Part of a small language model's weights: 15M parameters, 3375 steps.
Each number is 128 + 24 x the weight over its row's rms, rounded and kept within 0 to 255. Layers, rows and columns count from 0. Numbers have three digits each. The size before them is the row's rms in percent of the matrix's.

# layer 2 MLP up, 768x192, rms 0.0944, rows 351-375, columns 0-191
102:105129133070104153089161134105138139099103136144099079121132110137113112119139129093183127082165145126120157158139126135142105081157120109075121153091116142124093158107118108103125111130135102097114143111131134130131095118114119084088125108129142155079098146066131117127138132122110156075108107170143144125132104139136152137088135126106131090117110140129118141088079150135115109133161111115139086100117170098154155156130114138156149151148147110178122092108125123104088139174124094164098156149118161132144163118108136108118164085137145147159153129119159122093105140121137137129
113:119115140128139123123135119139103087121138142092134091184173125180122103135108098147085085144115111140132143146124119120129139183098155145141125138107157098073139115096080116161121096131109177159156128151141161116112106160127147087128136065106079168105127129087115144145146135130107104155160121150152132139118128159140128127120151181118098127084138113081137121141126149111112125111126152088144159088154094093153113108118110125091138111095118115120126138150126175108126148159108153130121124149118154159170173146104099089105119148128159126121159125116118092111141131111124167139
104:136151112155093130123105125122161133160129148165129084166110134123109129140148101101089152140171099118119159125111131112132123089159129147140146077179102114116120183117119129144137129115142143117116142111125127101103136093150123153136180167128074147145120118114143108148153119084128116150157123158149121107132111080127114127129146142137112089068091169100146122197140115144117124175104092095078137077141100137138110160164149139139133156161151112166107125144104112113120115145109112161092145133105161129174120125103082137090090158128108140120108127121159135108122150122133139109
111:137123110117144145181171158089107125109145097171105132148134109144137106162073136138126164133115159121144161183119143147093120109161116176117137131104124120124110107115115084126153093090090131142077123142130097122133118110090105158091142120128111125128154099138141064162153144089123111145102119084113113109108148100120125187132141148128150157141084135121157136134113147138171132143128112149122160131140110148119094114157148122165121114108154093141148146109143129122153134136121148065108151133113156138119108149146106152137169160121121158111080106086125166119176140144128118090
096:137161124098138160152155118122113155150115126117160161101104158127137106095150111109143135159151111171165118096152162095114120137121139151149132138114100146157124138093151129117111137150127106165104118148116118137187137098143079176178129144110157086077155104181112081144138122129147140153112150125070148126110121106150129127138096104130081130118129135148088124160119152113088162140130124114109145099159127143098144094117127142170145170129113136129115094126161092149118127107134075168135146133130148096106105141152137107122149171141135160164097142134118135060110129129137125090
095:177108119133115082134129143104097151120133133159168086119141125122117123113080106103122090115147129159159144106122088087102164168161113106161153115087145078082195107152097135115101131152112138097123094131142144158142129121135109094123093084117121106139104088136115127110149144111176126156128113132140163110061114120131105159130109122145130128139102127094122153141114130128109125164144148129143091131100166143111113131105133115110138090139164120129171129104164100133131138155149169130120146121133154119097146118120131105095091116140168111117133134141132119180116153101123149060
099:162156089138079112156120116144123066150106139141152157134108099121103145133106105171064141097124140061117151155095117140149130166115125129145153156123161143122136122122123120135097116113066124102087142106140117149130173130141114131127142128175113074111141103117116092123193088086111105149159093122152120105110134144130129151124119111149102111130107115119108094099155120157129115099098134136137138142101129118135117055109139099161172163134114129131125142139132113102111156134136148129127115131102142161143152105144148130133084147162139104161123090077115170134116144128114130150
111:112129146091106093161116136099097110095114161136083130146136123133147151112153137108143137113154151134173081108130139149107156135089113136106100127108129109161152114111102128159134101153089175146088144130139114107154104134161152158086102151121165093068077122148099112123167137135169131102108118119139097115181090128153150121133173116104118121105143125143094121134139154130155144133167135144102164138142148125094108143149099120129112089094110169119111099135116140152095125114129146132163090104154114095072129136128163141142135167105167126154136130118123088081091131125145136154
107:114139116140130150121157100147144142129099107135154102189119107134170149136077127135119161109110103108100161138140123132104122124099155112085108136161115110164130128144102131115135129111119134115123124119143123097140077170094119149114147106133080115138143129155139095109124112071131130142152092129100075122090138155119119106135175141153151116090119159102114119143119087121110152099183123118140109101156166126083127099134121160108145118134101131088144111101136108105190171154133166166128097099131167139184171100131127138124115137145148110104153133128157145099131121169079149111
100:106126156150163130139119119161106141128138106132179132126137161133111137155119157144156132074118158163132145124136170077087093118104174121140145130134121104112111126086134098116139116145125167130127131140154158125128111108131094098127110147158134145122102164146138229083134120171142162140134126131129142107126123138103147124101091114091121131158121110113111141087150120129118117114141132103130185116104118148133150147113134136157117143135110138088090099142050136112130126162138133182122118115201095096133080112100120129099114158144147087124161103117144120123125147135127141139
101:152125137109137137135105086087127089163091099133145120110084142112116120184109119148155115122097101116112100132155142125142154113112116103150155134095101104170165123123127080131142122094120121068128165134078150106150176140159127100144159160128168158148070110124104154131167093141165123138133119128133111149136136094138108136143114124153117086124142097149107158095126129136105145095106106132117156122086163121126130103117130118128134190084131173118130147126157113092158126159101108157155098124156142148127128106125167095168134142138112103135099112106078129119137115154130087127
108:121094114132155094145168087143134092118139147160101146075133154130116130094176161143142106116142109111117144111104149116125127106143099133159162136149111173142150163168174130124096171103097107143132123117145135155095150152125108160080130142189184135138125128104103120124099068118093124149101124158153141145099163180162140140160112116126154124143114147127126146099169127111109144120176099122149170098128098087132130120129131134151129131123125143079115103088136128122089114118071149101117116128147134093133120092144163145127150116114110134133085126131110166100143127117121102119
092:119084138094161147125175123133148151133161120170072141100144116127110150108117119139129077123114143182145143159114126144141113115102127111125127141148061141108131164107125134089151154132144109167161131094140122091126163099104146136142122109131091137166136082122132175135128150131154157141117140114101115102073136114139130084106118151147117103087120122119098101163128091157128148153103138162119169094174130120170132139116122179117131107144153106102139139074151140109170120131113077166114173138120149122137101147137106134102113111117100140120161102112139142101107121107121155091
092:148127142163132100081124127165117103145123111101119106102122124132133139137125171141113122091126137134152138132125109144142119144183175093165128123171093127115131066112146134106138099115144123137100129140102094113151150126131114113132145122129154165112095170112186099144112152134147184139131073104153156077114081114150123137086108136090157052125113175133125130123124140137108128132087083129125131134110121122174150131098116125110157144151163124105119154101128174158129145163115150096116127174149151151082163148101145171135132128112141140166136135124122112120117094097122127115
092:126130084140176188147172133091137120107092102098122115133148122124149130133153135134145118128121163143130148088113143147120139140152139107148150154153133144127123147122129089114159156188129152133099117138103144133153129170116124109064105142159160109121107169154165169146133121098120171150137156119102109112126117124167131133146145157138152113143123117161142072127164125158111121094151161101193145153125100100110145124118138120097123126184100129181140147109065116151142177117133108119100125119144100153112118129119190101107073121135136111120147121122126125147121141137142105145
108:115130102138094091110124144127138162117162108131098150076102137128134096138107121155118188112132126072102144106084121152118122122130105138132150122104138176106139112086102185132156136139131133155141122134114146104144074121089086085141149112142148111109112130096105137156096118108133124113101115151159159091091143112174142110118137098153156098116140099100102142147115130152149133152157120098082147104112104118157140090126152130129143135189127149119102130161112137140188130115108133161116152152161089117155121119149124137141132105131106112123154147146165167092185101113112100110
108:125097128097123153154119163146099171091111096141125124117092155084131163106168127136162141137116155128156131095172113167137167129135147113144142117154125167152116096148114102166119166122136141169129128095106087161084125129117143121117122127108159117124093102130095131116148137132120172145163085182162119154146128119108130148152134124160104175127116135087093114090109163112133120111139149159101146116156103157127142150177108161101135135091122121098121129111126104162122132115121176137117123174141117130079093113127115100152126103125178146147160112191143107118132150123100148128
092:152133129168141121113129141130126091140098103063185141135142107119126142135154103137109138115139108129114120134157105101109130156133142124125146110138094130139110116130123115141156104128072126122119159149074111145131139093099102092088135150129122152094146136129159124090125124154096126104108098140116124131164153104124143130131096124177125147122107074172153175122122079163099123139090104108154103161098154138097152169106138102149101147164125137135102150112096136139104135137160116131146199137121100150062123144112130146146123189100113137120122152149108096122154174137105129166
102:205108153137105100086121087164187116131110161099143124171110114141135143113125110141085130140106110100150127100109124129190143083125111126111127132135145139125080075141145122130155085103146121156122148122100115171144136120121138105128122138126130159139135139125157147123172170131136106162097114112096121143149138109141116161115146115117121103104125095146123160158120112142114114091140106140133092143117155113098144127141091088073094105106096105134126181136142158118145140095119132069141116131105147131111143061142109116166103145084123148136125146169098122125091132104130127123
097:112098130103119117089121145123117092124134087105122108148141164169133070153089099135156116127123149136160107157096107159104122158097115123114126141114170098084155104169101120126146119137161109084149141134099094115159147133169112127099124150133158130087115157136135111127091141125124143081114136126119116114118127141161071119135110136134130155122155115114124113122156107151152120124105113167090107106087097151143129114142172191143148117150117109142143092127085115125100133151114130127124110126082123128113085135166177101146119123121096140162075142091119117139171114148065100123
100:119114121135179138154122122147100140149164122096101133130123094150149125071107124133149160143099106140116124173154123144115127130142150108117166153106141139151105130155149145099135101121124132138167061148147162119168145132084132098154168104116170147123125125083121142095085110136125115161088108120119150121149112159132154081119131146116173100147116101137073123163074113117150089134155181127149125116128145141151093152169070148112103163130147166142091115124117153132096141108121167139110120132136108126136107128110107100113179150140100123119122138108159149126155105091097128139
094:146090112141164150128117110121104175071107097127121111094118169128151128103138090124149162141132083128125116121119095118123127075148114139154094113125144095135148131116104129096116076149132113082131105118112121110167106129124120114143146114157157149079156175107096103083131094120135137118134106154112133132154113118144148149145134095142149184143144163122123107136111139156137115100160143143182121087119116127126138132081087093129169148099157109128131117151105156131107141049127125106143079082113110156177120109109116116135165142141141126121103163141117085110125117156118127145
108:187113117105151102108116107154092128137137165103138155143126166149087127159105154093133133173172112097140184160116136151162139183149192130110157159103156136146123117124100163140112127145133071143152114134133140129157125124128145133115101114067168162123159152101151101138123136142104089164124139148146144118125157150134161097139184121139138126158126128129128134136152157154111130152144144152161148133101145134143164133144108115126079150122110115151167095098112119133153138144131114115136103094190139081127131162128119142133115175153124131154128136111116171105115154143152114145
092:106132107112136133103111077120140118102139163143126095129160161143116133109175126075090134136110117148158147129119121127121121147070114087108145147104111115096143140144136072142093127116144157151159148118113147126115141139131131129144178130120101162135144100142167085127101100142085154067137150165128088181148118131079133114141152164153139141121143122117114151150158135145162063146136117132155115121094108130145142139146117152100153074152116109113098140154166166090116138089128143088131093151110144102143141173112130136083128107112150116145125131144162119152120157134145126088
101:144097173109145127133106093152100142106113137168126101094111116102123111130099149131110103122142162164122170171141098097135160128092129133195141153126189136112126143130152142110163157118151095191144091154135092112106143089089118080166124147155114197129120112131128132120150148140155165104111136150123151142130155124153159151081117122128108142107158135138112114155092141100116118136119130121137137133091133118090111137147112122142130149136137114151099124158101096185112151130116104160137138107101109097170097136094142169176130110119124143141148117130159131163142127155147102152
# layer 2 MLP down (transposed), 768x192, rms 0.0776, rows 351-374, columns 0-191
099:099147106100089131154114089162110120073131149105106134113119118140114155122131176104130131132159119158201122105111162131131138122140116123107134129088154105166134114126140145121147135114095109112095116101150133132140127114142108157123152120145143140112069161098135109108158140090125092131175137102173129121127145132097121141096117130155133145155121070156119139106117183119098094149121117102158142154121090153133151100134161103153080192142149093130114109103103117158108148146142146146131151102142181180148155117123093142163156123167148173146139130141117125102135153147146115142
117:092074147145122117118150125142134143108153128154124109114119149125183145145097120139113127129162145133156151119131098151163123151115120119137109113113145161138154104164155135137150137149100135133121156111136125107168126123165108175124126123156129089071157112193158134104125124077116128109101102105160122091124149140174134125175069104094134122162114089090146091172121141124109166156129121115116138157131141123105124081129122107094147147110135112113121097104105134121095127150094141133135149056144132133127083135129118058141133104168125139135111107118136109145175136118164111102
101:145113110137125085128131108097145143127122154159130123120129142107126135123122140162113171135138115138104159092163101134149100132142091101135134106107084145146149139106173152083113110118172124143116122125129142129139123148155161134094127123123111160121154115155122136147114156135132134113103105118135101097135147140157080104106154100030101155113138118138120153089147153062124121092155122091119174143171150168161129087109079117077139164125153142120148101085103168127151144116121124154140150147147105167130122148114135161068141114162144129145135115119096150118100105118122104139
098:141104114127128171148098142122141091124117134136104077120127101114136138103128173146118161162143151149146139184160096121129080116173104085150112119127107148126128118132100139142141147156132127129115091098118068168123139157132113086100108091133161119138139125140103129118113129129122128141118103150141153133099119123100172131137156114124134141156097178137123162101133105127126152157142126154141167145102134138139141144143159130155083134050123174112139081142110152127156112122129154146191138113174112129112085149143118163153142117124130120126115078128098100102133087127093169081
083:180104098157157160092155159093118107104141135156111120108124121126168071165124135122154093140121136113118146129131068092111093082132153121117138120105129110139121110149148098144119136102109114111119079157125110138127104158132161096138075166132110165129127125084164159091162091121148163140126129108129161100140090121123105126146156140086098093134076184165164111136098096142122104097130121151157126129098138154135124157119114146142130116108130107158124084099143140141096136106124135096179145177145118158103103127138151118158126106129146103138145106115109124150117144093128115131
098:148145068127086101085126120119078152123126104141141117123134143103129101106157072147118115121140137142160129106134118096117105126137127135142157082147123102168098116144097134132089106122128125126115139160163096128147118171180091132159111085136134118142071156108127144115137096146147091127157123117144144128089109111130120116105156096125087128162096128067155134137092184112120162125130175103138131112138132134137080139163167093161130122143137099143120133092090168123129121103120148125121111159129173145119126116118154172136116122185146146129116106094105120163142143149153131100
092:102097139110147143078125146112126148117142153112147131170131160146110108143158131136162137109147162152143127134141142108088105119094133087135143123107121122136125181085134151160135125113160175147155120089135127086154080104144092138148149132128141061159144135115107158144123123159153150101116133127130149129159107113150173117137164105170194120172187111089160134133125135135148132140121161093113139114151174122133163149124055173169128098137145134127105133128150110157143087113121156125106159144149136137128103159143101110115170102141128133120148135124122104145133119143150091123
099:144104093125114158144167129124139172146112188131102123128138145095153136141176159123139114139094116138121122122153064074103112141145119129124137104153127158131114121137140146120169121137136120108108116138112123101104142144071168123118158115115098132130130120128120139115109127131160103102142151105125158125110141133092128115110117115041114099120096130164138135169136100087154107099127085097150152165108103120158130109140151125136093104107127102110087111118135128145123118069119104055169147130110100110076156119094154148126132161126148151149145072130157159139108118130108127138
104:121152111153144157148134093141146163159110134098136117161121126126149125112149148144115132140097164133097095126169130105105158117150122141151126082093146134155130133130145127134141117154076121136112073140150099085131128140094128091140124154185115120125134156147150126114156090137105178114136031143173169134120078121140139150165128144141100090152112104137102132154127140126129131104132126147123158172137127134138180102126124093120144138124127102133125116108156114181147132101148104122205125103107121088137171132117134145115125112107147160122108117097152147122136149145114084096
103:138119087125134112120095170147105147134139139080109154137110096133156105126079132139132164172122150158119120124156117143124101130115147111133116116133132170097125125096117120126124081122138156124130114107154107153154134164146090167099129146136121138132081155116121163136179119168154155122138098132112163116105090113153122167112126140195128096119143134112150133111133171139097176109101137147128154138128125156099128081099080105107163133152112157118108117121134113132155127159141144083159145107128086118082088087075126087119124120142132131106139100104155128137108158092170090157
100:130085141134165136143085118094110101119144123142099126129084118094107105144136096114135139138101121143127111182096150097119093138143130143132121105130113140107086124114108080137156116150130145111116166144149151148084145139066126119088144113099121165148096128168130113122124133107132151115137124118196106127117121133135113124108146133117148152186123130091100102083105099128101133122044099141123109113127130103177146097138093122118146151114122149148123094117150156131126107128127073138155127119160153167111097104091155130131140119126110106133151104158158127075102149150112150076
106:185119111132154119153134129109145113088101111146131105098122162127130100121168131139124073136120126104106141160147139069141124113126119150129108120139107173097115143197160127117130121145122138131120109133148150177121137163129120149113111173148151105151146100092135136116153069135128103160075109165170123167110120145173141121148064125092103122150121143142114153102165149129130149121128110159137143095098095083154135133125135116156132149145141155132109097128133149112107175179111136131156107130133141108138105112129157132126107121085089129127106060082130145130100121140137152151
090:107083132152106133147123131115154125111106103093142108142124114104066150086143112125082107108090124127093137121149158139141139141108153153126123107145069107137108127098129136135112148112125158134134151123134105156128111139144164150130125093111123127157071109108127136102147101121115101156113128138113087153160116139127146097116142136145112168100179187135195129173120134165146132145116126138147134105158075157103143119154096170148111138146157145090150123139120144126127117103156110150096115149148156164131140132148118176117106148161105183101156077123133130145111115135128059134
097:130111120122119114161098095123134108164101125134158109172142122142108136093097123137129129133109134117137120109100141104166089114123120126113144108145114131127128106150120182079180105132106118095123112125123109153139119140116133161123163139119183127126172155131139124132184169114127118135118140179103117151156156138129185124100153141192158138131127111106155126123122160161094120150121129123102128068137127134152157114121098108117079171121090112117148168105068102094161134136126146138163117110135130201128182106118097132137125131108103110107129079163152116125115124121169113121
091:146136154121134133162129090144111130112092153149110146105140091164102146182112125134102111140103108130145093130159123161113134123077146120122134092111127144119118164096139147112172166093115131140119108132116106115142105135169156133104139146107133138126146099135113136127115124125156112128174080148158132199156143132130131128070153136096151137097129084110072081107103121108151178136134139093107116109179110162127133159101124135091133153144147149101121154078131149107141098106147103148142097095109155135119116138115177142139092132119134128126087114148087162158088127123118156157
104:128147110170127127117106133083112122129091098164097181126138154144087087119131173167108099114114142125150165166148106125147130109132140090106118136135107192119134126134094112147109170147170161113123124176164133154096117101127150134099116161138099142153085095129130155101163132145116160126128107123114115170127122121144117128121116142151151142087114114123158137137149134126143114129131110083146096160093127142117149091080113164153151138084152099089155153120089143121160131146186138103191163113151118146135161134134148146139106162130085091134139112139141105140132156120124130114
100:161134105144121111119156147116147177121084112129154114111097141122115170153143107120144069125076127137143124110125146139142139127093089098072133139123106118147141128145108117160135117133180148149120117133132145122111099122102125118121119159091096125149117135125175120113106106126128104118148136122114076132157153125141109127139149134165152176118147135104143120144142119193130152157133129119127135103142102148111096121161210182082127122146156132139122179141142146152158102125082104137051139141091139163149145110148106078094118128142129136132151123141142131102113168173128115134
088:081140157107098111102101137168123125107134107133144139119148182128136133114146123130143159114160123096159126119123140146098109091121134146127158139156144111090118125137115122162102172124161147114104161135148106082123140141154129124164098152113176190136086126111127107123135134085142139148096133157116119136133135125172178147150113131131165155186136155118110105118138109098130129127120156134110116100132112157152123126139151181110136101112112127099124095148181124106122128099099167120136090154121101158111133136133134171101169082133176122107121134168167171128140163186094099116
099:121146141132119130122142126163152129142162150143136129112108138144155128118139123117151107168102122113098140109137120146120125134134138111144154117117173119132108137131151115121176133132123139131130141153114126132111107135118133075138104115134114122155171151076077133151144141122126127125151128153101130131176115091089183121142148110208124121178113130111143175140135114139122104130131131059118089111134111107138119121157167108182112158138108141117137185124065094091119104101103141127027103125118134110140102097142124146080131158146089110123120125107139156135155139134099169131
098:146151140096159175127119124132102175129111106144124145152132113152124135135150194102130130096097115156133112138111129149122103109107124164148145115144129137122096169125123129103144117074105121109107123132118150144177114123127161176129135101112113162145091130130160074117133139108143135135143110120142143188148122082078147186088119094185143129127114156124132112122150154130144144160114130121107167126161116150151127112103103082141127120115134084112097118109192093169123134095117150126137080155144106132145137131098134134137131167086141098127127140083156132113093133140182117139
104:090128129182105112131111138143121123140087105140118123109110128115130151130122108132148100172148098128125111121133169127132124132116135124137106161143124115127115140158162115104125132116164176142141179126133097127114163098121120181132135139114108130122083115137162148106151146109133082131114160128112099158132123123129117119143122133083172100119153136129085131120113132121134113137084158146137044122124112093101139140118074105100137168121145197105140151104070114115158153160158100146148160125136121118134123110154080156101118170091162126113140123140099097095116129097172183159
097:161136139156111154154122145107114109164107153118149174113128108117095126158119154116138105109067174131133133154151129087128121140125107128117143153077131169114130148102109103133155144137132082149088137102160159135083155122112154133137111118111125118145112097150133137091101135130100095099148101103154155144116126143178098102142100143095102103098104104077135118124137113100095133123130099125154159145138087141086133119157124118156129129120114096150104105116143134159119176178116124134150172130101124095080142134118148112108080165151118157106128102072074112136145121147165119151
109:116131126147129125138173146115153115158162139150082132128122122098138060137158131118160147137104195135114103089137119132121113156108093108094079100142119160116122135121093091129119127095134170128086076130133102133111154126163135116109166127183102149135116130097156146104162156115167148090136086175140149130145167152125162139123135089153115102155108141134141183115151053176119121139130118104153130152137156144162121142119079137146138156124153097079120140123135142131143133097134166107115126105118137128121110121151100115132140127133114123136150139105094117103136144153125141091
093:112135158106126144129130123129120119126144130125134154098075128174142136145173143132102130094129136091171164120093082114157157185143141100114099100137135106091139147110127081129142146138131158156117109140122176131149156099137129149138151117124086115087090132143133115157137181128118142114120138185098068132115137168096086138139125146113111115109104122113153169098119131116147116160113147137156171098104167085156133155112146141112137134162135107169137127098117124101119143131135072135108147076128151144158127106067135098166097135125146147134148166159158131108130133131111136120
# layer 2 MLP gate, 768x192, rms 0.0971, rows 352-375, columns 0-191
109:119111132083136131144123156137148126107096140135096128101105145161166118128111103131125144109123123138161150152145122161142124102102149180176101097100135200141135142141114128152091171066148134116124142075089147124186107127158146150107152121119108089111105124127124151084130078112131149115155119107112125147107132139133152144139109113117134143157104117120127116157128169152123100144101162085113134114134107113108164146146141114104163188158171147092113138130068131162097148154120136122151136115139169119087134118128110082152149131154109125099120094114164105135122109147161120111
099:080148091130180081094133071084149153147121101134109106116114165109167109152130110116135176157138120143138122126132129170096132133164134124170135129138133118141139168116153093113135130122143169136147126123114100112124093136098161129072108152080132176110120133143122137135100139098092154115151136106144132137158087111142108141090117136179139106100143145131116110147156117064123103132115134095138130105136097130121097081157141116159112118163149136127120094124126095138119108104087139164142117139142133128098127124096125143120110128168133135165145119109091164161086140163082104162
114:167091107107111089117161153115115087159105081101149105119129110160102114120146171115136113126153116125144134139138138109149111102126123155100156152136121078103126116160116114160147108174124102124110122162119126174145158121101119152152107132152155134166165144134121143138118130116125150167088150102148133129156137124096109110132138120127111183097104144054109138087142107099131105093126106158159114135118132173166088100131157123116126100078180144167136091131170153112142149121139099110141154110143173160116109135165122165150172105136086121129130105102121118094132119146122134121
096:141101153132155131125147097146146130138067106101141177117138144153087126113120114120156128186149074107150095104154185106085104147107114161113086126151100142110157090120137118102113131146105142163125114129120098157135145107150111192161126130127140157117141154097168125135174088128098127171127151127099139134117103117113096089151153173135109118143114147107116098158156120106130115130131134133101147108111132146096152131159139108157165149120128185131102165158158117150125133116119115149140140140135102103127108140068123152169112163121158140138106122133114115160149109168164136109
097:127129080084188119096147142129125102095155143153113173134140132138141118061151131146088149109141135100090133125138106114158121111109128164102133108131147109119117152085127129141122137169140090152132123159125126138141165126143145099127118098172126178141081109101178165092144098139140146116132139154122120153104147138125129110105129166107124117123150124110133145116090160166177116131111121112126123169146132090175139124089130099109134157118121144143140135122124127063139172115137129153118154156135136156112138133081112156084103170156112096143160072127094123133144141135107096091
092:106102149147158126105143147095097080140150133136101101125147140126110074113185121142110113120082144157150120129138169142106111114096127050160142154152124109122140146114091151149115159186119152145111113103140116095132127129146148121149109193133148088166157106174150114141101138109155135160132163101117145111125135113137150157153105172130154150112133084110090136116109088126119123151125147117149140130161128146137153151137074131139120145133128132118165144113152141140101052090091122140107112124095119106104157153138128139126118112165135179132129119149138096123137127106112147099
115:103140152117121093173135135127103112114107165103140164155127122177124146142097117110135135121144119109129111133091143155108166123124088138128154096097130085138151164114112099114108128145119147155112149118141155146164115134179129135150109144143161093130116161168161117164089135168140101126090107135123119136145097110137142122145126134103110118092179086134118157130128157161131131154146157141078099083129173153073115139137139112142121088111166177158134157137103136097124113152079124157091089091136128133131142095161118047118134147122122121098123150159154122100124123104128129143
109:088113103161095170137114083123120152129148126102163153126095106095131171123130139101145145170138106123102078146146121162134151137112110133126099068081159139171097122149143119149147114164138155135113156149121117081192112136109089108143127105146133118151103148143180116118113139132155150153124091116134103129091164168103106120185137118113146142080150076145127142162146135100119134124157133109163116083124111129134149131165131088140167132149133115147113149142124097156192123123140146127141129123138144108138114151137143173140166131140116171149123126096127139091112140132140128106
100:133133133163137121149101140127182098172143130134165136098083142158143127119154161100169094117109111084136144127144147121143089096115138143110140146130111125121122126105135137126082121126073096144139139133118148092118122101133093116172137116167102173097119103122153177132135144132075081190132146121100137115178180111126102099141112138105117135142105098114177145131140130096115109150135136129151124096116116149145114124121172099173111158139103120144104120124085154143123104121088142124099108116137101100153142100153088175128123140109115162130115160154132143079110089153127106118
101:160160133144085089110142119112134139121131108135123154087151131105160134118132101154111124116115132169111110103101112147113130101116124124116092119148138128152116099141145128092108120163074088151126122162106155142143135183116095097130116133081139115126098147110129116150127087150114121123135156154148139119166127161110133131190118125152115088119142121135113184110114116092184120189083156108083083147130076129121109131124186137116153152137142100155098148121142125103132125104100132124124125065149116124110119109132135157137115165170137112130119127153112076158150167098129093149
107:147145086165138136127119098142146140152120104149112098153138158126134155094110128126104122130167092061090146156126125159142121130146069123096106133145162133087122145157175133142110116125150096062089097111110084124156149163084093117115153146151099120096130171128101103115110134129122105197120146136105097120086138144125145132147102142128121124145141126121108161153147126099160111119105147143112099136099112122104112143139149101129145131142133113115104121095140120115139180158143173133128109140171166148154065117144098095124135117102152121120156093111093129125094127124096117150
095:155147147124144119112137076110060105153117114164154166099118105181142122082128118123164148139161137152121132135104132147140109168164155126112123132108111141080116141162155091140135077124173134095116115137116141098142154117147102154149137123151124147130160137143155127102088157113142139135155192154113122163130139116103100126115139117126150132144120103096123159152144145124178123097142143088128103160134124137085163099115159089172132111139093151149137137158081126124165146096090144083124123128111117141120083126128129097140137147142122120142124185144118072129146154100115116149
088:136138100113142124084139095136129125081144120094163147145070137098101138130157139130121095147164111134105160151122154161135122149134138137159153118084116129119152137123141090135128117090128122144122120048133146118140131155100134152125135110128114159147095108146168110145139111115166114139161138113171104120131072109174137136153102158158095122126137153107122138145093125097111125139185161085123137150101151116105108128112129131126182141134130126130130152107150172144096134122134116152113083117141098092098102124090159161097139134126186147131119165149112115176145161176097111145
089:133160120110149116081155176125196124107118107086120131132113110148124144127135133090129109145097158111148100120096107149155109151161114126145104145146123121110140127149106117143147155139123117096102158134071145144095167114138129126106159136097077133150145161124112127120159148151099149131170146139142118115102074153133127152122173123128074139136105142128124136132096106184139128164091157059109120121171098132132087160134110157164128084108152133146151154143135102144166143111108108141087162141146094131163113144122111135142160098128124140137135156150113120109150076168110114125
110:091103127100107153138168088099127136133125079145140175113131080089109146100170190169155092138152154114113116132140093123087062117124111140110157123131063132127112155107107103136127129137146098134140141132130161117120124160108132097099141118134102130099082168064137109134134130092100162112122145106141148123100127159122101096118156158122112138065109143131120116157111123149129109143143129092128126146094134127170171126130126165106158151150110118149121132145073133125159129110145138124102125158146135138133133121142140101088155097145103131143117115112176157130109135095115108154
104:093167110119157144134139139148131089144125145116126154148119098115106116142109133177115155152165138114104099144095127117104157127132129141161122117150135122151116158078163148125102113086108122123075121152138141147154152123118146117123150115135168117105147141164125122140098132107138119129094128117106160124108087189126158118117141152102121074099130114117136139162140144091151118103162133116140120146126132151119124136085083096142114126154097175138136107108074129105083165152175132094166142132151157055107106129097120172127163150115128096146098113129124146100166107105078153152
091:097148108130166165095122138151095171094134145115128149128088152162132127119098154128116169114096111094149163127138131206141131125149169131141129140135151138112077106141132124132118162128137139147098118131093136077157130125128135102096128100137158189149114150130178113154093106128149112113124098111083100127116139134141127096136135108103146134168131070116141088124136095137078144118175137144087114095075126100104124135111116128145177158144156168103118124111150122106107109140137132134117121124154077087103142136152101123103146121099118155119116121142137086135094137118115154094
098:118079139114099112121106158133115126155146164138123109136118094135145074129144125105147157104123082104095136164111108159137101108110118142147126068116071104098148153124135109157091164144131133089148098141125148125117112121144148137136166098159129142178107097140154147161135147121102099153154090136182128144129107138104115131136114141122085134105154092103110074163127139187106106163110172131164105130130127092167137136127140116146139150125161134125131155145135087160134100135123131153127145151154121129153120126101096116082127109087087141097110120151187162136131143135159113112
099:168126146107116130123107169061110133166125119098075142138086121143162120144113145139135117077108121136111096131100182111116137122165152117157117126140092125124156128112119162112104096094158146143114112102140084160110103138126178131128108148105160169108076151109155152096138130154093174146100124148181131147130128140105109156139130088146120128142123091107126124144124133095110104068148103132124159138140144108126114124132113134101128143149127142138097147097134144121137106127127118084147154129110140140108081120105155115124142202107109086152114122096157155164169117118132094109
100:122149169088143137126117125098117109129135152127135166109126095087118131175153136134146142114130173142142143105115102119103127172131103158108162098116100124079098146091090135087151140114100133123142128164166082127123150154122110085147105137150112142155134081127103140148148123115166183109097132169143147124173137122122127082122104150131108152087136148093140147122117112088162132129110109142147154119122136151166142098096150175110125105120109107126164127175164121144158131088144156128093121157152106096162121122106136111142096126173110127147112160112144163153144072132099112111
092:153128153105125128142148083152152112163091130109142134132069121112162099083120161185155097158139135091115153170171155130143115130100143123077101132123142144129105106071154157177064098114101147128112151089179130109149137140168146093081097112145135164127138103126134093113135146137123134168162111147096159142171118111121095118171111116082131131144154147100111149159132151146135156143152165128142130148124126133135143141113119112110140121125136140098095111115087154120200130144116147117108120155117132129125140145154118107152107125129168122158134119125139115112139135147122103110
112:134108092094115129097151156138116091142140141121156129131111094124138101130147122107138126118105111143118113108113153158138091112153151128133122133141140168163126130147105137085126198140175099127122162090158128141109116129139168134093101123110127123126140132140140146137140116153096135135163106114149150123151123138124082130174166171152140107118141097159098124117136098150066109133123167118113097085185158122155147157161141129163171145088107147120064102105098137114134121129097117161122126129138188125163119122131082096089118160110112143092157149134150153130092125149131169095
092:132087120159133094118111113133112091188160153138102127135129119129110121116144132108085126148122084108140140147126145149158131167144110146171140132092118144106141096117144103133150095130108150151159106136102131136156092121102112136118152124145146152105107109136179126122144129136121143127149096106152095142143174182113131096115081105114087163125078146122120142147156143168120107138140142125119113123100130122124112122119110101127163116134180122101126176138127115168144135159109114136110124125126112081143162091137138187219105171102152135143116145075150123130135159170111136094
100:116139142159128159084127116165138158095145176126092123138063070124094145128061136123100159089157100138153150128105090166159112125147113151106136119138129118118139143126095146105108115136127129185132081130102150140133099135070136115161112113177123148095105128130134132133163105090140098150161129136063153127107094116163153149119124127083108114092096109119096144142130143088149134133099134137140177118126128108119114113127141107146099145121151106155128174120114136121101138101135123181125101081116131147140137120095097104131147154108126100130093130118153118129106117151122155135